Each number is 200 + 30 x the weight over its row's rms, rounded and kept within 0 to 999. Layers, rows and columns count from 0. The size before them is the row's rms in percent of the matrix's.

# q: layer 3 attention query, 768x768, rms 0.0635, rows 532-575, columns 704-767
# k: layer 3 attention key, 768x768, rms 0.0592, rows 532-575, columns 704-767
# v: layer 3 attention value, 768x768, rms 0.0571, rows 512-520, columns 704-767
# o: layer 3 attention output (transposed), 768x768, rms 0.127, rows 512-519, columns 704-767
q532,104,231,253,224,185,210,203,192,189,219,246,213,160,168,216,204,203,203,194,194,245,132,195,178,228,178,188,208,190,163,215,225,267,155,202,225,191,201,167,194,185,250,214,172,180,203,179,204,216,178,250,235,173,200,161,221,165,286,206,195,216,182,221,218,243
k532,103,194,211,155,188,275,203,221,215,254,189,220,198,225,203,187,172,171,250,232,211,193,211,229,214,168,188,182,188,193,189,221,189,216,194,155,203,256,224,161,196,207,202,191,149,225,146,196,221,191,200,210,225,235,198,197,159,231,230,215,220,161,195,226,214
q533,107,118,185,187,158,180,223,210,193,206,161,167,237,178,202,128,183,194,169,174,182,235,232,218,160,155,238,213,210,181,168,194,220,213,203,196,223,181,203,168,146,195,198,207,165,170,187,163,208,237,185,173,223,195,246,189,155,223,126,238,216,189,186,214,225
k533,104,198,213,183,174,198,211,202,182,182,135,152,209,187,228,259,181,190,209,209,205,233,155,175,167,189,183,167,196,170,216,196,226,173,208,252,181,195,186,143,189,227,184,190,141,174,177,180,250,264,156,228,230,186,193,228,193,219,155,184,212,214,219,201,237
q534,105,175,189,217,218,187,201,169,147,162,206,222,221,214,138,198,201,169,233,222,209,169,248,232,257,209,235,217,202,187,189,176,210,156,181,180,187,196,242,215,210,188,189,194,191,212,194,198,191,216,201,148,209,250,192,171,231,146,179,190,176,225,165,155,208
k534,100,190,203,199,193,252,226,178,217,198,216,236,200,217,200,211,259,194,147,206,173,199,198,272,219,212,187,208,180,233,162,185,277,205,189,190,207,187,174,255,173,202,226,146,154,268,179,173,185,214,181,238,171,151,247,183,193,192,212,244,185,147,200,240,181
q535,104,197,178,200,227,180,153,178,234,227,197,195,242,233,118,191,136,215,149,178,207,208,177,235,202,233,216,233,199,180,226,152,208,234,167,158,195,175,218,259,192,172,198,171,202,210,185,226,219,187,179,206,204,228,174,154,167,219,227,221,204,235,211,210,199
k535,099,188,216,191,209,166,201,220,166,167,225,181,168,202,145,161,189,203,175,207,199,212,179,206,181,230,208,194,237,186,189,238,187,188,186,203,153,164,168,184,248,235,175,182,189,183,216,217,204,219,260,196,175,257,177,230,254,188,221,207,227,194,200,147,202
q536,117,212,147,194,269,261,234,213,179,220,204,249,190,229,218,215,242,193,248,190,145,154,256,263,176,184,197,247,170,237,197,190,191,133,219,239,146,177,208,184,158,197,232,240,238,183,241,242,174,210,179,223,132,169,198,181,150,236,218,127,241,273,214,184,211
k536,110,206,211,183,227,204,149,193,227,241,219,177,186,215,194,227,175,231,179,162,201,135,228,202,231,196,224,181,170,167,195,206,175,178,201,191,211,216,173,192,174,196,221,147,277,185,236,221,216,197,214,239,159,180,187,165,177,278,201,145,284,237,169,152,206
q537,107,187,204,211,208,202,183,201,258,179,217,216,253,132,170,187,184,218,211,238,221,172,238,182,206,178,196,180,231,161,179,203,185,172,147,240,210,128,161,114,235,187,191,238,234,248,176,172,179,207,226,150,225,223,173,207,251,203,198,203,219,210,207,169,188
k537,106,182,205,154,186,183,201,235,243,178,188,266,176,233,206,233,204,273,165,142,160,157,199,212,240,230,148,189,254,178,189,240,200,190,159,217,205,175,169,173,210,225,183,203,200,207,195,228,180,173,198,246,169,174,184,193,266,209,177,226,195,208,242,179,245
q538,104,241,244,195,209,161,208,202,259,236,196,149,214,210,229,170,187,221,238,159,162,183,192,205,206,177,156,203,141,185,172,186,216,207,234,135,203,182,201,178,194,213,276,213,176,214,93,219,246,198,219,176,178,212,197,198,211,222,209,155,208,175,229,225,199
k538,104,218,151,218,298,139,190,209,195,207,138,133,216,222,179,243,212,173,266,209,230,233,170,171,237,198,177,183,208,193,236,215,286,194,209,204,266,195,266,185,220,192,179,220,188,224,179,164,228,206,220,164,174,203,191,217,214,252,170,145,208,218,163,170,232
q539,106,193,205,176,226,219,180,194,216,149,183,221,176,197,208,194,211,250,224,212,209,218,251,252,193,261,160,174,226,193,210,192,255,201,187,221,164,156,223,209,255,225,134,175,213,231,201,210,171,178,195,191,162,183,207,131,250,171,179,249,187,202,217,255,218
k539,104,183,197,183,176,235,173,172,192,198,162,252,200,238,231,201,241,195,187,212,157,247,206,196,220,227,189,163,180,177,206,221,174,207,242,194,229,189,223,262,206,200,192,233,210,176,108,235,208,205,218,209,181,168,146,108,226,180,166,237,168,228,188,174,157
q540,109,223,187,188,186,172,269,214,190,211,185,256,195,174,188,183,181,174,183,167,231,269,236,152,166,228,247,197,174,165,238,228,223,216,210,229,176,179,218,142,199,188,181,169,206,224,251,182,186,228,199,251,202,148,249,215,228,209,181,202,229,227,239,202,175
k540,111,244,237,199,195,165,211,191,149,189,173,238,251,198,205,194,215,171,242,197,210,253,222,223,173,208,240,226,194,191,182,189,200,231,249,185,201,212,230,195,183,165,158,203,229,228,249,215,195,189,190,197,178,198,218,206,219,240,210,236,184,207,230,209,202
q541,109,204,189,185,211,153,202,254,169,198,181,254,208,166,198,157,243,155,193,238,167,240,210,181,183,227,188,198,169,218,190,255,153,171,194,150,189,179,185,191,165,176,219,222,187,231,197,241,173,217,203,195,219,177,258,172,183,197,142,246,188,210,247,193,184
k541,111,218,206,164,210,204,144,225,155,202,269,249,181,197,175,204,227,220,210,227,223,206,180,221,191,237,144,213,181,229,242,159,223,185,209,212,174,167,187,214,161,189,190,196,249,244,222,255,255,246,159,197,248,248,218,153,150,202,260,217,178,187,232,212,171
q542,103,181,206,142,199,230,179,222,199,196,220,236,208,228,130,216,160,253,193,179,142,198,94,246,174,226,191,233,180,219,212,192,214,175,218,174,184,201,217,179,135,165,182,179,224,263,191,224,199,207,157,215,211,250,182,184,207,175,232,219,135,211,205,134,160
k542,101,175,243,167,228,175,188,206,234,222,251,213,222,199,187,185,183,189,195,195,193,228,174,179,150,231,236,208,225,221,156,216,151,180,145,201,214,204,182,222,147,203,234,226,218,235,256,160,189,191,206,164,218,190,202,160,249,232,204,188,178,218,198,197,212
q543,115,204,189,186,166,236,263,210,225,239,193,173,257,234,181,255,184,192,274,206,207,202,141,226,213,218,176,194,219,202,187,212,259,203,211,171,215,212,196,207,128,142,178,167,149,208,166,238,237,253,178,201,146,186,144,198,228,216,208,188,188,187,201,188,199
k543,112,178,192,235,219,210,266,184,179,229,169,138,234,215,167,226,155,192,237,216,213,224,177,177,170,185,214,148,168,175,216,223,212,227,155,214,180,170,227,177,204,147,168,194,178,188,219,185,168,238,196,251,176,156,237,172,211,187,159,239,187,184,225,148,208
q544,110,185,209,207,205,203,249,214,268,188,162,227,232,203,244,191,186,197,207,214,266,234,224,195,211,207,229,196,181,246,194,202,201,200,176,173,184,205,215,229,195,236,213,154,182,265,238,211,215,173,179,213,242,252,188,204,215,237,249,207,197,188,221,184,140
k544,107,193,219,179,206,201,235,199,217,209,196,158,182,161,180,187,171,206,211,262,230,189,201,180,189,207,260,211,250,205,238,199,228,209,222,192,194,217,256,180,202,191,216,188,198,208,235,191,250,172,186,163,260,201,194,190,183,179,266,210,199,238,174,203,146
q545,103,166,150,251,239,250,229,194,152,146,119,218,223,138,182,239,197,243,224,180,251,197,202,227,133,163,240,228,203,195,206,208,210,166,233,182,223,201,187,223,223,187,225,136,229,204,231,198,206,174,230,185,220,234,140,211,174,183,177,197,179,164,239,191,197
k545,105,227,222,221,184,188,215,226,224,214,219,213,217,238,164,197,172,177,179,213,184,191,246,179,246,140,201,238,239,208,249,169,194,203,188,216,216,215,262,220,223,202,164,175,160,163,254,137,198,198,243,230,237,204,171,193,218,171,195,224,189,177,214,191,218
q546,111,167,250,267,230,162,231,226,231,190,189,190,255,240,210,209,247,169,173,236,165,171,208,186,217,203,189,184,167,199,165,159,154,208,191,191,193,195,192,207,216,229,167,200,228,234,217,277,164,223,195,219,203,209,205,172,236,172,212,172,207,159,168,178,172
k546,102,185,215,210,188,207,237,225,240,176,239,266,261,207,234,209,199,171,238,184,163,219,168,236,201,198,241,200,248,169,179,160,215,201,201,215,194,155,214,193,229,227,160,163,252,208,208,200,225,234,211,187,213,190,207,179,185,221,213,169,201,142,195,165,218
q547,109,193,255,211,206,232,205,184,236,210,216,197,200,206,209,175,243,185,238,265,198,220,225,169,172,181,211,190,196,221,154,177,233,208,177,226,229,262,178,197,199,213,186,187,208,222,172,228,180,213,259,161,186,218,233,224,180,208,203,147,207,174,202,135,182
k547,105,173,170,207,221,175,187,200,268,145,191,239,190,211,231,233,213,148,175,217,219,281,233,210,188,226,170,194,218,230,182,199,189,220,183,207,253,286,145,273,217,219,238,176,226,196,231,219,219,147,219,107,189,170,193,193,165,173,176,160,206,237,194,208,202
q548,110,270,216,208,217,182,249,203,200,218,209,207,211,207,220,266,216,185,192,164,186,218,156,176,201,229,194,212,158,214,224,218,163,187,206,220,225,161,161,210,183,120,203,222,197,200,156,203,208,180,286,187,169,191,221,186,238,257,243,190,197,250,217,175,173
k548,107,243,216,229,251,164,193,213,284,282,178,192,204,235,195,218,193,170,217,187,172,215,193,209,235,269,174,199,121,186,219,174,206,195,217,165,250,120,177,189,208,175,191,196,202,289,230,124,228,211,215,137,172,183,183,189,229,256,195,197,226,142,195,209,208
q549,100,232,238,216,222,171,221,207,254,212,223,226,203,224,251,181,290,191,165,174,210,193,158,196,215,197,181,236,219,195,234,198,235,242,202,264,268,178,260,144,142,235,225,186,206,182,170,218,193,174,135,215,240,202,221,257,154,253,200,166,190,171,172,167,211
k549,103,225,180,202,178,142,157,193,188,220,248,209,223,224,248,132,195,209,183,190,181,188,154,208,174,145,205,215,164,171,147,220,203,202,156,195,182,266,168,164,170,201,191,200,217,177,206,181,165,188,238,205,208,214,148,252,216,217,225,189,237,204,166,205,194
q550,105,196,198,149,264,192,184,200,225,211,217,144,177,268,233,187,228,211,229,178,263,186,212,190,216,175,206,187,231,198,155,177,170,177,219,184,165,202,125,224,202,204,241,193,192,188,216,203,222,223,198,221,239,232,198,210,213,232,226,225,221,84,253,194,259
k550,103,169,181,262,166,170,181,181,230,212,258,226,99,199,223,198,221,189,146,164,235,162,136,182,236,199,160,168,172,174,181,193,156,232,241,209,211,209,163,222,203,182,204,206,197,176,206,187,214,186,190,181,222,234,177,221,216,179,199,236,237,192,173,184,203
q551,108,243,217,234,210,196,209,194,226,169,168,153,188,205,143,230,197,189,255,189,212,213,224,205,210,134,210,204,161,217,219,213,259,193,235,175,202,182,270,168,191,230,176,152,160,202,241,186,227,156,190,228,251,170,210,222,140,200,214,224,262,215,197,202,214
k551,105,184,210,171,214,202,222,144,263,203,194,148,166,190,193,125,187,206,147,165,213,182,203,226,190,237,156,231,201,212,209,162,257,149,239,164,229,195,252,195,158,226,126,232,173,175,172,152,213,122,217,268,212,251,170,196,155,246,257,194,181,195,193,186,169
q552,110,211,197,185,232,180,159,196,193,222,249,198,185,179,155,168,180,220,210,201,191,180,214,225,246,203,193,224,190,216,204,199,145,118,126,215,164,206,175,182,203,151,242,192,181,177,225,166,143,133,230,185,181,182,220,251,230,256,193,169,242,263,174,214,169
k552,104,211,206,175,208,167,194,215,163,188,211,189,222,198,156,181,194,184,205,208,167,257,226,262,196,225,126,231,225,261,247,214,189,224,175,194,187,235,184,178,243,205,205,223,218,219,215,190,211,123,179,193,196,185,206,170,210,226,220,159,270,231,152,158,199
q553,108,165,216,165,176,241,193,212,233,234,137,228,200,209,201,203,187,140,257,226,176,188,177,223,198,195,285,175,212,242,208,230,184,150,153,219,213,255,194,196,214,189,270,134,232,242,186,190,191,213,180,201,233,185,220,211,216,181,166,237,178,200,211,205,176
k553,107,184,266,172,200,133,210,242,243,216,228,157,228,222,141,181,197,155,222,195,117,184,181,212,213,185,202,207,212,201,195,229,168,216,191,198,215,213,209,184,162,241,217,181,223,247,206,199,223,269,207,213,239,210,268,224,197,200,179,237,218,153,209,184,210
q554,110,138,195,229,198,158,199,220,194,143,232,234,217,223,212,230,195,155,189,173,231,171,172,227,154,207,252,239,194,237,178,202,149,192,160,228,215,177,176,249,224,195,211,259,217,124,204,247,161,203,223,162,250,170,204,188,179,219,197,184,250,156,230,166,211
k554,109,203,210,162,221,203,186,208,163,159,242,256,232,202,212,256,228,190,223,218,181,203,183,236,199,141,236,224,217,191,175,178,228,211,202,205,223,203,145,233,229,241,178,192,196,211,246,178,189,227,215,188,211,191,190,233,201,202,191,207,175,223,150,184,195
q555,105,205,254,198,207,143,168,205,221,235,219,184,226,199,158,185,186,257,173,197,194,168,185,192,197,176,216,164,211,255,164,193,132,204,187,229,199,219,198,213,164,221,179,239,208,230,182,197,202,172,229,182,146,265,209,158,209,199,231,175,177,208,238,172,211
k555,103,156,229,203,211,168,187,176,222,221,183,162,217,222,205,202,231,195,228,216,237,136,201,179,194,233,213,187,201,187,217,180,184,227,215,185,210,152,211,233,202,209,179,157,268,205,185,136,244,169,243,143,165,149,195,259,157,183,207,222,241,265,235,190,231
q556,110,187,208,174,162,226,179,206,204,137,172,213,247,213,225,169,194,182,187,205,196,185,175,183,211,216,164,201,211,212,147,231,167,172,233,206,170,211,184,222,241,232,186,191,226,153,204,194,216,160,236,212,206,193,154,152,162,192,228,224,207,206,199,189,237
k556,107,185,205,221,176,235,195,178,221,204,179,243,164,156,229,174,195,163,179,201,167,183,155,173,243,162,208,185,195,195,187,184,174,205,134,137,216,204,144,209,209,236,226,229,285,229,231,178,228,161,268,154,169,191,178,145,230,204,191,200,253,203,225,237,208
q557,111,196,226,234,173,161,206,188,179,144,221,183,188,201,229,181,231,169,249,200,225,206,193,203,175,190,224,170,152,220,243,212,218,187,184,203,199,189,228,201,185,194,203,219,180,233,200,174,198,248,171,232,216,149,211,213,162,196,171,177,236,195,163,216,155
k557,111,158,225,203,141,188,184,183,216,191,273,181,199,170,207,201,223,178,256,222,197,191,208,191,190,199,268,216,164,215,211,231,160,200,253,160,208,218,203,242,242,163,199,176,144,240,174,194,229,146,210,180,236,188,165,255,184,214,216,228,210,186,161,210,169
q558,115,188,244,254,259,205,178,213,227,217,232,219,214,169,220,190,202,224,237,129,199,142,241,162,149,205,201,180,220,212,189,163,206,199,184,222,214,202,229,203,242,219,211,157,221,245,204,209,193,179,189,212,193,210,218,187,230,282,171,177,195,173,244,173,225
k558,113,226,210,272,214,219,255,175,191,194,233,180,178,246,171,176,246,223,214,171,201,135,156,223,202,157,186,214,207,173,188,184,248,207,217,175,184,182,268,209,184,176,241,207,211,198,220,221,158,192,185,202,222,183,159,230,183,191,158,217,154,248,192,171,233
q559,111,232,248,189,180,180,194,230,211,237,174,178,187,169,235,204,219,213,203,126,166,212,210,218,231,192,205,228,182,182,184,261,163,106,184,219,190,234,182,194,148,207,262,221,204,227,240,238,183,258,173,205,183,191,216,192,156,180,185,186,235,238,189,180,239
k559,109,184,242,191,166,169,228,204,183,172,212,239,222,168,234,190,238,173,199,235,169,214,169,142,191,187,173,216,167,215,200,233,169,144,185,228,163,190,250,183,220,194,214,226,230,203,253,201,163,205,160,184,190,161,236,185,196,240,214,163,228,198,238,150,224
q560,113,214,196,146,181,200,231,224,180,211,199,206,158,205,205,201,188,215,145,158,262,220,153,172,207,164,202,222,235,206,220,190,152,197,202,213,191,179,161,254,272,149,212,210,199,141,199,252,217,240,201,221,235,220,273,209,246,205,212,169,241,185,209,177,196
k560,109,222,241,177,186,193,212,227,167,188,177,221,190,213,194,191,181,233,210,220,226,244,168,221,259,217,221,246,192,208,196,207,164,244,191,209,193,159,143,219,177,175,203,195,220,191,160,210,226,202,266,161,200,240,192,206,187,230,242,227,271,173,227,189,232
q561,109,189,130,168,187,182,230,243,210,206,179,129,199,219,231,211,218,193,165,204,178,220,193,181,190,195,239,160,194,223,208,166,189,185,207,196,183,241,178,183,150,129,194,164,201,224,191,236,181,261,195,179,231,229,152,178,189,196,231,252,229,224,184,172,215
k561,106,156,166,184,171,185,194,178,214,196,172,169,212,211,241,222,213,230,161,220,155,210,150,220,243,225,214,163,149,181,187,145,220,163,211,246,151,231,144,236,191,211,197,187,221,156,192,225,124,191,194,217,208,166,188,182,228,205,247,167,186,227,205,168,239
q562,106,196,190,229,190,216,190,201,178,211,189,221,223,137,165,216,176,197,209,164,194,195,248,254,227,212,180,189,162,204,197,164,191,198,180,162,242,184,193,231,146,165,149,164,238,221,185,264,244,210,190,241,162,206,201,201,208,181,137,196,176,211,190,232,164
k562,105,188,177,204,207,251,188,174,138,143,212,198,185,149,241,245,197,194,244,182,194,185,207,222,210,159,175,227,165,200,209,195,232,196,149,181,214,184,193,267,158,273,182,199,163,223,165,242,187,185,234,215,195,169,232,215,209,217,239,204,178,198,158,213,182
q563,108,173,168,191,190,139,174,153,228,135,202,189,197,230,232,184,185,168,204,191,204,175,176,133,133,220,216,144,183,187,188,206,233,181,303,224,219,206,213,228,184,266,227,163,178,211,205,241,242,214,215,179,226,203,200,220,154,258,170,197,178,211,164,177,190
k563,106,193,223,205,209,167,216,213,226,225,146,168,182,230,265,181,202,180,204,180,186,172,181,149,178,164,203,191,244,204,209,177,189,206,231,180,221,213,190,235,192,213,216,170,237,227,210,259,233,215,181,242,208,251,149,220,179,236,199,207,172,207,199,223,184
q564,111,251,248,151,256,187,191,232,222,204,190,185,135,202,218,195,189,243,289,175,180,158,192,221,172,173,196,223,235,217,198,192,212,239,187,183,159,199,197,196,160,245,212,195,255,235,255,264,179,166,230,236,137,207,199,213,167,187,205,184,205,213,173,231,177
k564,106,177,157,254,264,168,177,240,244,185,195,157,145,226,145,173,251,220,229,137,182,200,181,191,194,215,176,210,199,214,186,181,257,232,199,195,191,204,246,193,175,237,227,181,226,179,174,210,199,205,184,250,178,195,219,213,195,187,176,177,234,203,199,198,197
q565,105,219,226,234,226,215,220,246,243,169,208,191,228,182,222,219,198,146,167,186,217,195,209,192,172,253,260,219,205,239,232,218,194,151,186,191,194,202,207,246,208,217,207,226,145,193,196,168,179,200,240,165,186,238,210,151,178,127,246,167,155,209,174,217,214
k565,102,197,184,235,202,207,234,249,212,250,182,209,229,154,167,207,186,193,247,175,240,210,215,165,196,226,198,270,199,211,273,179,182,205,167,155,145,171,206,255,199,152,183,265,192,211,205,166,125,183,217,208,190,205,165,165,262,218,186,171,196,187,134,199,184
q566,103,206,185,142,207,178,197,246,186,231,151,211,176,254,199,179,158,161,216,199,232,135,189,168,176,198,234,200,196,274,219,199,190,184,182,281,171,230,179,263,185,232,207,197,161,142,186,236,268,248,191,197,226,278,167,183,134,189,251,187,189,150,146,172,192
k566,098,195,185,166,212,194,215,202,187,219,174,166,231,192,202,215,193,204,219,206,212,151,162,201,220,214,261,159,188,202,172,229,190,191,203,190,159,231,218,179,215,183,227,152,208,211,207,187,201,190,192,157,286,187,182,246,159,229,238,233,226,212,183,231,233
q567,110,213,225,230,191,234,235,150,257,197,238,205,186,187,196,204,189,220,202,210,191,172,183,180,228,226,186,204,234,175,243,186,213,183,179,197,181,178,212,232,241,216,203,162,167,255,166,190,153,203,199,221,260,203,225,174,180,241,222,231,220,182,194,218,213
k567,107,200,195,217,204,226,253,164,195,124,230,240,213,198,204,198,268,198,193,214,109,202,203,179,171,200,165,206,210,268,219,231,177,194,187,158,157,231,245,193,206,139,196,202,174,209,201,190,165,204,264,159,236,159,201,192,144,198,188,202,218,159,223,172,205
q568,106,209,220,200,232,193,172,187,195,138,230,247,160,197,187,210,166,176,193,230,206,204,224,228,170,236,215,180,208,274,197,174,157,214,214,194,242,160,221,226,293,223,170,183,209,199,167,179,218,178,270,169,212,165,195,186,182,267,164,226,231,167,209,251,227
k568,102,161,231,210,187,198,218,185,158,187,210,207,211,233,184,204,186,218,239,201,166,229,235,231,141,203,189,220,244,139,213,160,190,225,170,186,184,157,178,249,246,217,239,184,160,217,184,192,228,230,220,204,155,206,231,249,184,225,150,219,245,172,176,205,228
q569,103,196,202,203,214,224,237,171,256,187,172,260,135,213,196,177,224,174,183,202,167,184,240,175,174,164,161,198,145,178,192,186,172,207,235,144,158,215,184,186,259,253,237,183,217,261,242,206,187,164,196,204,202,164,168,214,213,240,185,197,187,178,221,196,169
k569,103,218,258,202,199,220,232,200,244,161,285,240,192,238,208,224,181,205,189,250,172,233,246,238,217,274,182,201,193,211,196,187,206,251,246,165,158,241,216,225,220,140,251,163,203,184,227,166,213,238,187,229,216,188,175,193,243,178,226,196,229,211,204,236,158
q570,109,202,213,221,154,172,209,242,214,236,243,217,193,188,173,168,184,194,216,235,232,233,180,161,241,230,245,178,165,200,304,195,198,179,213,219,221,246,197,264,199,159,231,199,225,228,172,205,219,160,215,195,208,195,232,208,193,141,198,186,219,239,239,146,241
k570,106,205,223,179,174,181,208,215,206,165,204,194,210,206,261,212,230,183,213,150,156,176,169,246,172,164,173,163,206,219,265,150,245,193,231,218,253,198,188,206,185,181,226,240,168,146,178,152,199,185,206,207,186,176,184,151,130,215,209,199,151,251,191,212,236
q571,110,253,184,223,231,205,214,190,214,212,201,146,191,206,217,158,222,200,173,221,214,224,151,203,229,174,91,239,168,198,197,174,209,220,218,166,176,230,185,157,210,196,170,172,240,117,219,199,196,225,242,217,207,220,189,152,195,239,186,145,187,211,195,181,252
k571,108,241,192,170,172,227,175,257,229,203,204,257,233,193,238,193,179,184,186,194,146,243,214,195,222,202,189,198,208,155,208,165,182,240,283,176,170,247,202,192,170,221,238,230,227,193,194,274,220,179,203,179,136,213,185,211,198,195,230,140,185,213,262,183,191
q572,101,223,219,186,223,220,208,209,211,170,215,215,180,241,200,214,242,158,195,229,211,160,257,198,166,190,215,226,185,182,183,169,168,196,188,194,182,206,175,236,258,175,225,226,172,207,194,232,186,196,216,199,205,177,161,218,201,228,183,213,145,241,200,195,225
k572,097,203,215,207,172,216,147,188,216,206,209,203,156,222,217,198,247,157,145,177,199,222,249,247,196,217,227,200,196,194,191,186,151,200,188,244,221,223,179,214,240,188,142,192,193,139,135,185,186,136,202,204,188,244,151,168,199,196,191,194,220,224,212,192,188
q573,115,214,208,192,219,221,203,194,172,159,167,155,231,145,217,188,198,221,196,215,241,217,157,212,174,212,181,180,197,167,190,198,227,215,167,198,188,192,166,230,216,152,233,205,228,199,165,203,194,167,281,186,173,232,214,134,208,169,170,199,237,210,115,219,244
k573,112,206,201,155,246,190,188,207,231,205,196,144,220,115,195,158,218,208,225,161,196,206,189,192,230,278,152,202,223,231,197,190,252,241,146,204,240,178,142,194,227,221,218,221,218,192,189,196,182,225,195,229,172,196,204,142,194,232,191,111,256,223,184,126,212
q574,109,179,194,181,184,184,208,238,214,221,169,187,221,233,276,216,187,240,190,190,187,171,209,200,167,173,209,183,209,153,183,296,170,219,256,194,204,171,217,246,228,184,242,121,233,180,214,218,205,175,203,220,173,184,192,199,234,178,171,208,213,247,158,216,189
k574,107,133,174,249,209,234,158,235,289,239,208,166,207,217,184,245,176,242,212,171,158,173,270,214,135,241,188,194,203,203,153,223,178,218,249,209,189,220,214,249,179,208,181,202,174,159,205,185,216,192,218,234,149,168,174,208,147,150,183,257,192,178,275,235,257
q575,105,234,140,197,247,198,179,201,211,239,119,201,257,295,173,232,145,200,181,233,143,202,191,141,214,164,212,185,178,250,234,260,210,183,209,174,190,164,182,198,178,246,110,216,173,204,209,186,257,213,187,219,160,197,231,169,209,231,230,260,166,219,205,172,206
k575,103,222,215,230,163,210,226,235,198,215,179,199,238,246,139,195,202,139,199,210,224,209,190,149,198,162,216,173,196,182,218,217,219,162,225,195,176,183,204,201,221,166,186,201,225,200,204,205,188,166,190,208,197,213,216,147,164,173,235,157,201,189,195,251,222
v512,106,129,201,221,157,205,141,174,165,244,187,237,179,176,182,217,199,215,149,179,128,206,187,211,203,192,139,184,181,220,211,185,152,204,112,166,195,178,238,159,157,222,246,157,262,149,231,180,212,216,215,198,181,173,205,208,139,261,225,223,180,196,187,178,219
o512,120,194,150,203,195,243,214,201,219,154,219,196,210,196,226,181,184,213,254,178,223,258,174,191,236,202,233,250,175,193,240,196,236,200,216,224,203,206,285,276,263,152,180,195,158,197,164,193,210,205,197,132,159,191,214,210,234,192,151,187,197,244,238,163,190
v513,102,254,173,270,179,189,210,224,234,200,239,211,224,148,169,267,208,184,164,211,207,229,225,188,175,196,242,209,199,187,202,195,209,227,218,229,228,216,171,205,216,193,184,193,257,203,196,245,226,190,221,222,217,223,165,199,217,125,287,213,154,198,171,175,206
o513,114,207,221,159,157,175,164,177,198,159,164,183,154,177,213,178,189,167,211,187,172,226,201,238,210,209,192,166,211,223,228,197,169,183,200,178,194,165,215,203,217,214,222,173,126,187,244,219,226,214,200,169,185,168,158,202,217,181,184,193,154,241,174,205,197
v514,103,199,243,228,143,209,263,199,210,226,225,205,208,193,221,221,230,188,219,237,240,237,168,198,248,212,281,228,160,240,198,211,175,174,215,182,238,212,187,146,166,174,209,179,214,198,201,254,236,202,155,199,228,160,170,212,178,155,284,196,190,227,243,178,165
o514,111,214,232,222,190,179,157,186,158,229,157,204,202,220,173,196,172,202,241,182,210,197,196,221,168,215,157,227,180,230,186,199,208,228,258,181,242,192,241,278,170,171,161,225,222,173,213,223,200,204,194,187,252,247,261,213,235,219,172,204,193,208,190,223,171
v515,101,143,221,252,194,216,160,166,197,171,214,214,151,187,208,218,184,183,185,216,243,156,200,146,175,220,177,180,214,248,211,224,217,210,216,217,150,256,176,212,226,205,172,203,155,203,181,221,173,177,244,205,224,210,162,203,84,204,219,243,253,216,222,228,227
o515,115,189,203,226,187,217,194,143,185,247,227,244,220,251,205,261,234,176,209,188,248,243,199,209,250,169,172,179,195,197,152,213,200,141,131,209,254,198,166,181,217,223,163,134,258,232,218,180,193,264,175,202,217,152,220,173,224,172,241,236,162,151,191,201,175
v516,102,214,181,184,146,234,213,127,208,250,180,212,157,167,160,219,214,226,196,165,153,206,188,242,228,193,182,240,152,201,213,239,175,267,220,249,208,182,243,209,204,214,207,251,186,211,210,161,210,208,155,243,225,177,205,203,247,182,137,180,239,199,164,233,172
o516,118,155,205,223,258,225,172,242,187,168,199,216,174,243,209,248,216,220,215,185,168,173,228,184,199,236,180,202,166,212,173,188,199,203,230,180,205,277,177,218,218,195,248,131,232,189,178,182,200,219,196,318,214,152,219,197,195,206,200,211,193,210,209,245,245
v517,102,237,255,224,253,200,209,235,289,217,243,164,191,240,206,203,218,167,176,208,243,204,210,170,229,237,174,212,191,156,200,205,201,171,166,178,203,179,207,214,218,204,204,187,160,216,154,213,194,235,178,190,182,180,230,178,266,195,204,163,192,225,185,175,148
o517,118,183,192,254,172,223,201,158,172,243,181,238,216,212,209,241,218,224,172,170,247,213,224,175,196,240,224,175,177,248,204,167,172,186,258,245,146,198,155,246,154,239,220,227,194,128,236,173,173,156,190,150,222,260,175,216,147,218,230,265,255,210,219,160,186
v518,102,212,211,213,157,241,189,181,203,229,164,145,208,242,174,234,170,206,200,191,252,194,175,171,166,171,147,216,223,236,271,183,208,162,193,165,212,178,227,174,189,178,187,206,179,236,190,251,201,214,216,182,228,209,179,185,195,156,276,214,255,183,174,207,204
o518,114,210,194,202,211,236,160,181,147,194,235,190,151,184,192,214,229,234,215,204,227,205,258,223,225,220,204,263,197,201,163,210,197,204,196,217,220,242,224,202,265,184,200,197,215,138,219,220,245,189,185,165,187,184,195,262,223,213,130,200,195,196,182,237,226
v519,101,221,197,204,172,137,222,216,240,164,203,208,178,197,243,194,220,196,163,178,204,180,210,194,248,143,256,202,189,211,187,195,237,221,155,213,176,178,211,161,193,177,242,249,153,190,190,194,138,198,197,224,215,177,215,171,209,200,213,199,138,199,188,200,233
o519,116,207,131,210,253,250,260,215,205,216,209,190,173,163,182,211,223,191,158,178,185,231,241,181,170,245,192,186,149,170,191,200,148,180,205,199,216,197,186,265,222,236,216,171,180,169,196,226,210,233,220,209,188,224,170,237,191,269,175,196,167,198,217,236,131
v520,098,189,207,246,179,234,174,172,202,186,174,223,213,175,198,264,203,245,214,197,139,239,169,168,200,198,196,205,208,224,191,190,217,207,222,235,219,181,186,204,210,187,207,284,216,199,261,159,197,249,187,216,212,253,215,155,196,189,187,183,181,235,159,241,173